python train.py --num_attention_heads=2 --bias="none" --init_std_qkv=0.0561 --learning_rate=0.00837
Each number is 128 + 24 x the weight over the matrix's rms, rounded and kept within 0 to 255. Layers, rows and columns count from 0. Numbers have three digits each.

# layer 4 MLP up, 512x128, rms 0.0804, rows 398-431, columns 64-127
145127112121111144107183108126163116154151120092112119129114155112144097154122132087117137158128123142131142131100098104098118131182131143123120119120127144115103180140120133132132089113120102
124105112156095126148147147140125138164153099117121160140152148114117164182099118114151125132171097082165108139133163115093144110152099146100082177114124103135152142131131140112089170126142125
145112139136146122122150144162120114127141138121122161120160112130169124145115136142162152162103143168138112116124145131153113128140116108166130121151161129146139130113143182121132131161144141
111155111127152150090087137113125112161159171105104174103144123146154112127101130141088156160133145113109123102126168068139129161120150122107154127175072132136105147130161151142104099135129140
154134110125114156108128068144120130141157140130117143117149088091107121156127076161067084150149165165152106105106137125123134127113106108143124122097095161108134099074137121153164119123106159
139134105104104092123143092089135122091088118144104123107146150128097135108144109130127170141158121149127155123204128133161122180134076137139134155161155138143150149140152159111092148143097155
139090136153113106122119168110147164117160125137139166127134124132089129128105150162134113150068149143126159147111138156155110175150124121129108109128067106134139108123187140112127107123145128
138111120139153094085107122093112102119112137156183160167107191123140126188124131118139110154116171135150104140158145124130123112129141136133096159093178138111122155111153143165134130124089087
136163125125152115098108102139106134125120135144133147130112119121151114131119136156127138135119120097172140144147146086130132146157126094126134115093178102099142095119100119116111109121131162
136152106160137138142133100156154117128114112142136159116129212132176136123096135111131119130122147135141124091112158107096158148101141132128101113120162143108115105111124094161175111126132141
123144090147144118140109118148155128136142096170136129163122163083144138134116108152082148140135151116153149080118159130140128146124114077129112094101113143103168098158143117111163181131131135
123114152131154103118151147163149141119111072117131080162104103150120147115156189136119150106102131137140146139166118161101151155151083137144149121107114147092102099108132117130124102132153124
147123135094084094084135133103139138127158111150153171118100121140150091130105075160110142103137143113152146152131133146089130105088129154111133153121109142128121141137106119157165139130123131
155110128143111160147178136129140124123142179130128116156138111101161127148101085133083137137130142129119139111147120150143156182137111108169114160153121143132171128137173165136130107139110130
145113100127148126122123159124119116166116127121108151117143153126101142171162102107066102116145142139113105114142136140114156140157131135169137154112123173119094161116106140143079100131098129
139106136168149142129127119090135151124114123123145143131104148151099166141149160210119159149106137151106171156111120158117121098094122113147134134160140143114155148114119127146145067105096121
110070082170148106167152137163104114123093130147132110125130112108129131130116127136130144127089153133122137129101118149142106128126132141166141114142118127181151140117145153103091079107098182
129117042115120139110131091127122079121138091125115151090088146127168125119153143153123143126136100121114128131159100156144103151159193148112177100145108169149147135142144106175126149137139081
101139125104074117116134125130095116158131168138080130141149123109179129108113125107140140152172140123110162139157096142151137114142119129154136102112139134143083088168159130091131145098138148
144133108148085141103139104164174164140139084067106093143130113127115102069157133130111118153101112149097107134142137144049139113116130157101095155128109122169181088145152135144138163129128131
130116128085081115142086129113119135095140144139120090081116162098183107171096138113167134107116121121137194134158126127201092147115141114120145082121130139157125125098129180108144109113129132
101111150117167147162145117188114120190110139127104060131153159103084152144126115156148099084138141124119140090134136089149143144155152122143099125102114099134152132092131139124158132129075119
096141155107100170096112084149102143093095172109192148109135163149102128150094169072167184103112107094163096145091136137101131160085127105119095111108140111087130163091130146174114104178153151
080127147129155126184103106165146158162122086120122132127136176138176131139184095124134154150161148131117127155137130110129112101126108128151161129119166114163143132139143118146131132123101069
083171138096113098153127140109135104157128140147111175111136130104109126134156138101106137154126169138144156110102153149094120107075133092131132123157142149171166135136149130167111129115136083
125113156114150130150121149183107167137122133113126116158153117122113123146173132103139144125132139115127126128130129136203111077113114127114163155137132143163129145108150093134106129162135078
137117091078129174075139087101090116125081113105133125092129095112146150141117146112112122133134125131160109157097172136157117108118122150153135165117139080155133111110113139100110124140104128
100137139114138115109131095171106070138105085117111153105136150153099155135099161139114152130130151201155121111143162139174095153119126127167158128145126120132109113097113107125127106152121105
092118118116176124098136147093157137146098141121118139125134143113135130054131131118131133189076180137141110130146163116119138128117148132138126113128127108124124129147112126105153148160157118
185125130130112143111145106116110141109160144159103096130118153158122115106095116153090167160127134100115155127102142115101119165094107129132156162112093130121199080098176136131137186132155163
076115163123153111089098111132148108152130099113146179120141132125148134099117145133136104117134133110091096136161102151104126110134124102128106110135125154134144118162127112118090184149075167
153136058150126109133123148114154146115143121112094166127122174099117136088110159112127123095168130129151166091128145069148133127147137156094165090137072147157108124162146133112137093123124106
175123133133111131128201092095152092128100167122125182113104154156095159115126149126115131133103088093127154152072147095144171145139144159127157131116135131127142136117124114146127139118109126
108157074132086126138153127143130137158095108172139161076098125116167092112132137154068134098118122109083123087151151095111078144112129111119165131128091124120130145116100152146163132101132115
# layer 4 MLP down (transposed), 512x128, rms 0.0804, rows 398-430, columns 64-127
103151117163098135142116139106106125100096136162141121123088129138167138136148130167119142104104105132122095151155137155127153139109118114125160144121177139106158122160136133127118150178097105
124087124149133149110126168124131134138151137138170144188072130131171167127127133147121135149136133138128081141112128118165094146123113129116131074198083140114111131160145105146121125114129112
140166112134146148092120123142091120124110118136129129135107123131133145119180138116127160159109110151110146150119179128105141143138107126117093098135132160130113093098080147124098148124179139
121104125158111115116139114151168116097148114130114157118101100104167128137114150137128166152123174119142120092150141095123165129136168151158155147111098110122092129145094110127100159100143164
126142128130124100104127097119129138125110129149169114109159130152102139150125137118165155109121133083156152135230149116141119110157122114113120135154162175168103116120129159127147134143127116
147147128094136082137143152153141105126110106127106084114123087166174152127164140143098088150123116171123098138123147182127164117116087159106175158096147141140097095120152179105078147139169139
137146123089081130160168080137131108113125135124121141132156096118112146140152150089119128105167104120138050185097134110102164132113138104116179152106121112171126163159122078159152098138116102
079104102148092157106110146077126158129135177153117121145109134118144130172119116153135162147169125121157142131103124143139105083110147139181130147134170197146144127169059120161139142157108139
118121119118128124117184140133126105119124146101156127127139121111085129141134127124119163130137129138125125161143172159092145140113136150164134191159155168122133194099158148134147127100115154
125103126107132112110144138137164131131148133100124088124075130120145134136155121118136118130135115123154100128125123130071162138145140113142105128143143132142114103127139142100134145178161105
110120128136115100115142108138157137085135114097119170175145108152101124143086124075096198119149110145127112135148122151077153089128122153136121119107125146126143094089147111148100148139165089
152117148146132069147110140107149142148161145092102134127153133119128132093139135132133136153132117160155136106136136128140125120151112135110154157122168141155152180120148135129115124135104132
133136167141120115100126123134091098085111124125145150114124155192103134082071106153112123069154114139131121088130116133149127120108120142132165099057113117150114099126132120144159107144126144
075129149133110128120087149131134136098117126135099116101130108136093146189125089111153169138154153126140122140155124102096081093144137109126142136138151155119134092132123125139125123110142098
138123106074093148142145144153146150143100133066136115148178120158104102095156148177141156121174115171142101134143106144142085142116123127129137131117136158119149182147126115119133144141134121
129136150118127160161123143139139151088107098085156168083142097094160099173141136158118081115156106114122134127119125127150128099111140113122090106136139147118138162131153125124135131134107127
158118125117154180121092121108129126208127116119128142125150186134130113155085133164093128129121152130146113148102134081160088120149096092121145104111129149136103118092098097120145155180133161
126114099108134154152093145098143125135094146138113125132165213148124144090137087134142104123140151122125150112156137148122128132143130118116121157107106129148126084082134142118141175161143177
121122120101145100134184123142122070098132102146164156094101118119148151099137090115147136138100115128147171174177098110139102158113095134153093141120125076156124143126118085127117134132109124
118123125141143120141170113123129127155078124139125095098158128116119120085081123144112100138161083144156086123107163139174115122180145101125112084146111114114135134133153158128118121119133136
131170109113125076168141114151074093150161132129104119178153119134117134128147107085111122166143131090109091128120131132109156127114085153142084089102122074143068154103113145086129114100131150
139158158128103172136140116159103130088166161167110150123114125158123131119183121138159137119124171135121130118101098174111150170104177136084101137122135138101095139101162123109133171165139098
101121136145128167160133190112176123092136113108121101125182084118147105142114145105155131101113127109128173179144143174086144153137109146136129110175109084169174123142118159143088199182114158
161142125106107160149168152122147154149147132129124118112109089086151110118121098108110155116117146142172115112091102153105146097158094095143129123112153111111158153134161115120103108130141084
142110122105122125135136131136148144144117123135126120153127139140107115105155144150166119120130140124165167088119114124159172101121136145150150197122161122156157157123117110128120089121137131
079104143121107150082146108080143097149156109128131113140156135135111145128120166103136088114092110101146151123103111107114159132110167091109100107101071127128130147161112128130156138175114108
078134135112118115152097148124147104157143111169183153122128111127163132125143132135113144147101117139152157130135130075140117109065178114120137084130144125110123150091117179155160123132100135
144126118167152133081124173120148150135117123124154130133173180110104140143141118158157158139114088121145155133120143146141122128114104153134104105098140126142154123124112122145129085101137120
056122128099117206157137103117163096101128111090128123137147153101137142118108109157122110136105116111170111123113113147093166122096132131120161060147155138171165121104100110140136123130100150
176138142112136118137106135146136145121096108101149110193173107125149132081122091149169118133138158123116103121126160147144070125082128109124129116139124121101136129132085139095107120120126092
143126138121119098161116128166135079108174108082109128119138137068153135140131095131098127121107145106148146136119132150107130108165097127141106130121134110126126194152119145153134143122114108
133132082157134126165132122130154136137116155120102068116115155139101137130125102127165153132107114095145193126077132120089109146123130110114166157135128144126149177083120136117104162185165124
133173172108100129155098116141116130156137130158087146147108116120123132147126116118087067091142168173134163154134168128156110132115097138112155119142147112145144151200132104131109108194083082
# layer 4 MLP gate, 512x128, rms 0.0808, rows 399-431, columns 64-127
157073118152122137107094094100156159122135145155125109087132120079129176124100112135096130159133098136089127123149113136140164138105124101115135136100120138146092106137118103119103157089145133
167126127103134120142105111090116147132136130160088073134130119094136134074115153170120143105116129110124131147151121121131143143126120146100125147176152126182146139147114145150103159093157138
126152154168093123144143121146156168158175157103132184080203125161104092143131158119137113142128136125146136093099089106170118131149126154140140125163157099104111144177154103089132127133108130
111132141153108151105158087091120148084112128176114151137124037118135125114132132145140105107130145103107143117162153143109120129151151136133145148123160127090111111098101140125100118174125136
146100180106108135160107127139098114126147161105150110143118106131157150102090120144082162120113147097133161144154096109129148110120106176088150146147159138149102090161123131144101087163119107
123099131120084102125102133133059142116152134123084139090116128122144134130112130078115133099098134136129136160112101140146146184143098144147145138127127110161103085116147155166140131116111119
134134109102124134140153141106183127104136119151137129150149106093162134118155115096131094175153105144102085127136126138090111110149130165137138094121112111119097151125151106091144147113152082
107131115081128106090120106154136109169132099126113130132106115079109116110141107131142172102167119156152137126115124122104112120137141142146133165173136122166151134096121132113149135117080120
127130138149113124146125168103117123099168106125136110167127108100146151086129161115146100081145126119098160125133156134173086130130107130156135132108115176112090169134107148119152110129112130
133142112155106158111116117100124119140112128198145085076118143137163091113123117127110099114128114114100110159112126147111168093101177102088132144121113116126149171130129151136113113158065156
153126164155104115157139130132131116146142120171113099075149163127140135123147099121134112110112118106139173098187109123131120137126097142099099129137189110155125110158095109126107146142149129
119130163167123119157125108134138108117129145124139179106149118144119136140111067129094141156110117137140138141158185122119105087134149114139109129153175159150099143154120135150101112113166121
123123149154150129170142133129140119122155101095161110114124137136124116131162117119181147163148146114100101084140137143135177143153116109143155155161138125133113158125163086153117123123133100
097125133173147146157157148105115122142133131153107142163170154111122076154117174150105120112110152152116133124155108132129151125152080131125128093145161134142128126163132145140129104128132119
121102106165130120162134091118134143156109169135110151130132135101112128148118112138107116159140165168130165157113096073112138159126121135119117090146091135183128130176087141126129093097161179
106102111121129133112124119145161104117136099105149119092122119121151112157134169077132132113126145128081149125129138155129158077095138112141143113111148127107112116147190120140108153159133096
136122140134165134167085141120154125132128155152129149114134131130060109122071130143118122112135099147133107147109105124136159113114133099102111129109140160116149138123092120139112169088125152
137102115143132129120115113134098164115147162098172130154174085150165105128139146155103134090110144107134164158104113106134170135137132117115130111102126184125149120140140119123144122102105178
115131135135114129114127122108089165078100139093087120142149141125107146109155126094136162140169167156129174147128135095083085118140164143072118164144157060094170136115156150147099137109123115
158155111136122150160129102114108168106121135143117103115141139146170137122161170134134149124127122125137130115128138126131155128154089155097087125124113089087175145146158123102148129167175117
154124110142050158052114142155074122107142122094090144138129139116160074159156134126144144139123103139145098143163132168108092132129179123120124122134102093117091093135084130130118103085171129
154153123144113122090097142124172144154119139140104127136121111101127096177136092103104062135175113147126163175163168118074129118163114147133096074121109109135134123105103142133131154068081142
120134129135141119053145126114145125146153082127114158123102142137103115102158130085124109152159111160139097146158126167118094123162115119145129147157117115142157077062137120129086104155151129
065109127147098097149127166158120133103150127143107159156145165138160126116132141183108125117142129106132096087127165102125117140173157129124132134130134111128116145138137177133102125191160084
075134132102125133129135140164150115152144103120118123136152121153151156121097132116118099138100124110157142137132109191103150118123128129121087080086096122134136144185131085117105103121145136
081117116138155129126163124144155156148145122144139137115169111109118117137136140064128135131145065128130176121123129088125145133110178135093116140118091100149106101084122143105141148122101107
127182156120151157153136110117119095110163086146110100130114124140138081089124110117152126076131129160134129118148112107194154150127191139154155155098111108120154164112126124142079169179108101
163133122151146103105158137178099129120136128159129119146140115059124123104136135109115169110111141166094102148125124143141116109128131125162152149144119120109093091139115112155133125139151159
092139177167124125125129100140139142164119153136103115096100133083141182126076098157158100158140113154111130104120114141175133127095143133078129112153134111152142117111071156116115145183065152
099147147149117120104100177156161113174153145108107087131136088136166121126119156129144105103134112140118130125118131162123131098120131137141115128126167138106128118142118082143163127139107155
142114130149119130148169110125115104153164134152084146154136109164143117130089117141105173133092137159146131093184126119093086156148117117126122147142121165167119123153114134128077133090144127
156135161146113129115150151174123095114118157082133139117128153119132130148139129133149114093159129121158132172110125163125142145174120096140153125100122134149169100139107093137130104169124135
131102136131150134140101095115135150108111132161159117124155156127154146143083063182100136157168101114123100109122110117126118144116081134124172113120108094079148117067090140143148128132105088